{
  "n_layer": 13,
  "d_model": 640,
  "n_head": 10,
  "n_kv_head": 10,
  "head_dim": 64,
  "d_mlp": 2560,
  "vocab_size": 21941,
  "activation": "gelu",
  "norm": "layernorm",
  "norm_place": "pre",
  "norm_eps": 1e-06,
  "positions": "learned",
  "qk_norm": true,
  "attn_scale": 0.125,
  "bias": "none",
  "tie_embeddings": true,
  "parallel_block": false,
  "init": "normal",
  "init_std_qkv": 0.0139,
  "init_std_o": 0.0,
  "init_std_up": 0.0139,
  "init_std_down": 0.0,
  "optimizer": "soap_variant",
  "lr": 0.00541,
  "beta1": 0.95,
  "beta2": 0.99,
  "weight_decay": 0.051,
  "lr_head": 0.00539,
  "warmup_steps": 78,
  "schedule": "wsd",
  "decay_fraction": 0.646,
  "decay_shape": "linear",
  "final_lr_fraction": 0.0,
  "batch_tokens": [131072, 262144, 393216],
  "seq_len": 1024,
  "doc_mask": true,
  "train_tokens": 623900000,
  "steps": 2667,
  "dataset": "wikipedia_en"
}
Each number is 200 + 30 x the weight over its row's rms, rounded and kept within 0 to 999. Layers, rows and columns count from 0. The size before them is the row's rms in percent of the matrix's.

# layer 5 attention value, 640x640, rms 0.149, rows 623-631, columns 320-399
061,250,203,253,234,257,210,235,155,250,185,186,198,212,197,162,225,159,220,152,193,261,196,217,219,163,212,209,226,199,201,246,176,160,229,198,193,192,194,206,162,194,195,210,199,172,185,145,235,207,190,194,204,248,199,182,202,213,153,167,201,216,246,225,167,233,255,179,250,221,212,167,187,241,176,215,199,258,202,188,169
054,152,160,150,199,199,192,178,186,167,152,219,199,215,168,146,181,178,240,200,212,118,204,192,221,185,173,241,165,172,235,232,177,171,175,189,246,217,216,173,191,206,163,170,205,241,177,231,206,246,199,191,185,248,206,159,136,206,166,197,172,233,195,186,245,213,232,215,172,206,222,199,253,167,175,175,241,183,199,197,189
055,220,222,135,203,223,204,193,192,235,215,216,203,177,165,194,239,318,166,199,177,174,231,195,181,221,226,179,191,214,207,190,176,197,112,230,149,172,186,206,167,265,169,232,198,219,205,208,165,201,225,180,207,204,228,181,194,213,207,196,228,262,223,199,184,221,233,206,171,162,227,121,194,218,218,180,195,201,253,230,256
055,214,217,206,288,185,184,243,244,182,212,241,211,188,281,195,191,179,208,213,185,227,163,168,175,251,192,213,210,189,226,187,225,208,203,245,228,190,163,224,230,235,217,204,182,188,242,229,192,188,180,257,218,167,169,254,200,187,182,213,172,199,190,223,217,235,162,227,141,216,240,192,199,201,238,221,223,149,196,201,171
057,222,163,212,155,199,139,184,200,153,206,202,182,268,214,150,211,214,213,172,203,208,200,209,230,202,232,188,258,247,181,171,179,212,223,229,158,209,190,208,199,199,207,248,199,217,247,135,174,250,242,178,191,146,192,147,222,191,216,223,204,175,203,190,148,192,230,181,162,200,199,188,164,223,223,252,193,221,169,197,153
057,166,169,191,207,221,223,189,205,170,198,207,190,213,176,188,207,182,248,166,195,205,231,194,190,210,256,202,199,147,227,262,181,203,229,112,215,170,158,222,201,174,175,218,191,223,200,261,234,208,193,172,139,220,189,217,248,196,123,160,187,185,189,206,230,199,186,163,228,200,210,231,221,204,141,173,188,204,217,198,137
058,189,221,168,164,155,185,222,171,148,186,204,193,196,188,262,224,182,214,157,173,201,189,172,165,175,200,191,210,263,209,254,150,212,169,230,216,266,184,162,249,186,194,179,198,211,229,210,197,203,180,203,222,172,190,144,227,247,202,205,186,246,200,214,266,187,252,150,178,232,184,180,193,173,179,169,152,197,217,206,169
054,234,199,193,268,245,210,235,190,274,212,220,121,193,226,237,255,252,218,197,191,203,203,211,260,227,207,175,160,172,255,195,207,225,227,210,221,252,184,210,214,173,205,215,195,200,201,181,202,195,204,239,206,198,251,215,211,225,156,182,205,216,222,177,217,224,156,235,192,184,224,185,217,182,236,151,195,215,192,197,199
057,200,237,150,174,154,175,227,156,189,218,167,202,170,189,185,160,176,235,205,171,190,186,188,266,178,260,192,215,222,196,199,233,194,140,211,201,230,270,198,217,206,161,163,207,212,183,174,207,192,168,202,150,266,201,229,160,223,153,152,204,217,215,184,213,228,204,237,217,168,219,216,154,232,181,164,254,229,175,180,237
# layer 5 attention output (transposed), 640x640, rms 0.127, rows 623-630, columns 320-399
062,212,149,233,213,173,204,216,193,178,198,226,215,201,189,231,215,176,150,190,253,209,206,168,193,250,212,175,207,206,249,142,210,173,148,167,176,200,194,199,192,206,170,135,195,163,189,244,193,216,224,210,187,160,165,206,204,170,133,205,185,173,138,130,193,181,183,198,173,195,247,182,175,218,194,219,169,265,241,201,247
058,153,222,205,155,209,137,191,217,245,209,214,168,158,193,251,212,178,229,194,189,245,176,247,204,197,197,232,222,188,207,191,165,237,198,214,179,158,141,186,194,219,173,254,206,192,225,186,178,148,217,238,231,156,149,171,222,200,180,169,191,199,236,232,197,205,201,200,186,219,165,170,230,183,213,226,218,236,203,167,197
063,203,214,219,213,167,187,295,213,185,155,158,163,226,262,207,243,161,219,204,237,172,235,215,181,193,143,167,234,205,151,162,191,176,205,193,182,207,219,140,209,174,224,170,193,163,211,218,189,190,196,227,228,203,171,193,195,180,204,170,180,228,244,237,228,146,162,187,224,214,176,185,137,182,186,181,203,221,143,166,182
060,169,187,202,153,163,191,202,211,231,176,206,185,241,202,230,154,195,215,210,166,200,150,186,197,176,205,162,139,161,162,264,198,220,219,211,204,215,210,207,190,220,237,227,179,221,174,155,231,241,227,222,176,235,211,193,221,159,201,192,183,200,208,244,183,215,250,191,242,207,148,193,167,243,148,183,166,244,204,222,159
061,184,231,202,190,202,223,253,207,229,163,213,205,171,199,212,214,164,160,219,240,204,186,196,169,177,219,141,120,216,215,209,223,213,217,133,219,164,222,136,231,228,199,209,211,206,153,239,211,138,184,247,181,213,200,194,237,196,168,193,233,180,216,208,258,196,184,198,238,164,216,211,211,210,226,152,233,180,194,215,186
062,221,217,183,158,229,175,203,182,225,190,191,214,199,234,211,253,252,163,173,200,175,178,239,223,215,153,171,180,234,195,171,203,220,211,264,195,199,238,198,206,190,183,195,196,247,186,193,208,165,248,201,279,192,201,176,133,237,249,190,186,208,233,164,193,197,252,203,185,203,225,187,204,115,226,235,271,177,190,161,200
067,206,272,159,169,252,242,218,160,239,190,213,175,228,182,175,197,177,191,186,239,170,220,224,190,208,189,189,181,158,142,120,222,166,202,187,209,143,136,173,194,173,183,235,205,135,187,165,157,181,222,198,188,242,229,253,151,198,198,225,181,152,226,174,221,174,169,210,181,239,227,193,198,162,173,228,199,204,200,169,209
062,171,136,208,159,165,185,169,182,152,149,174,224,207,215,158,189,172,151,217,221,163,217,166,234,196,178,264,181,229,191,197,184,171,189,174,224,224,164,223,201,191,233,198,176,177,216,210,187,185,240,176,212,238,175,167,159,196,205,246,145,232,209,210,236,180,263,139,215,244,171,220,184,188,196,193,205,235,200,168,192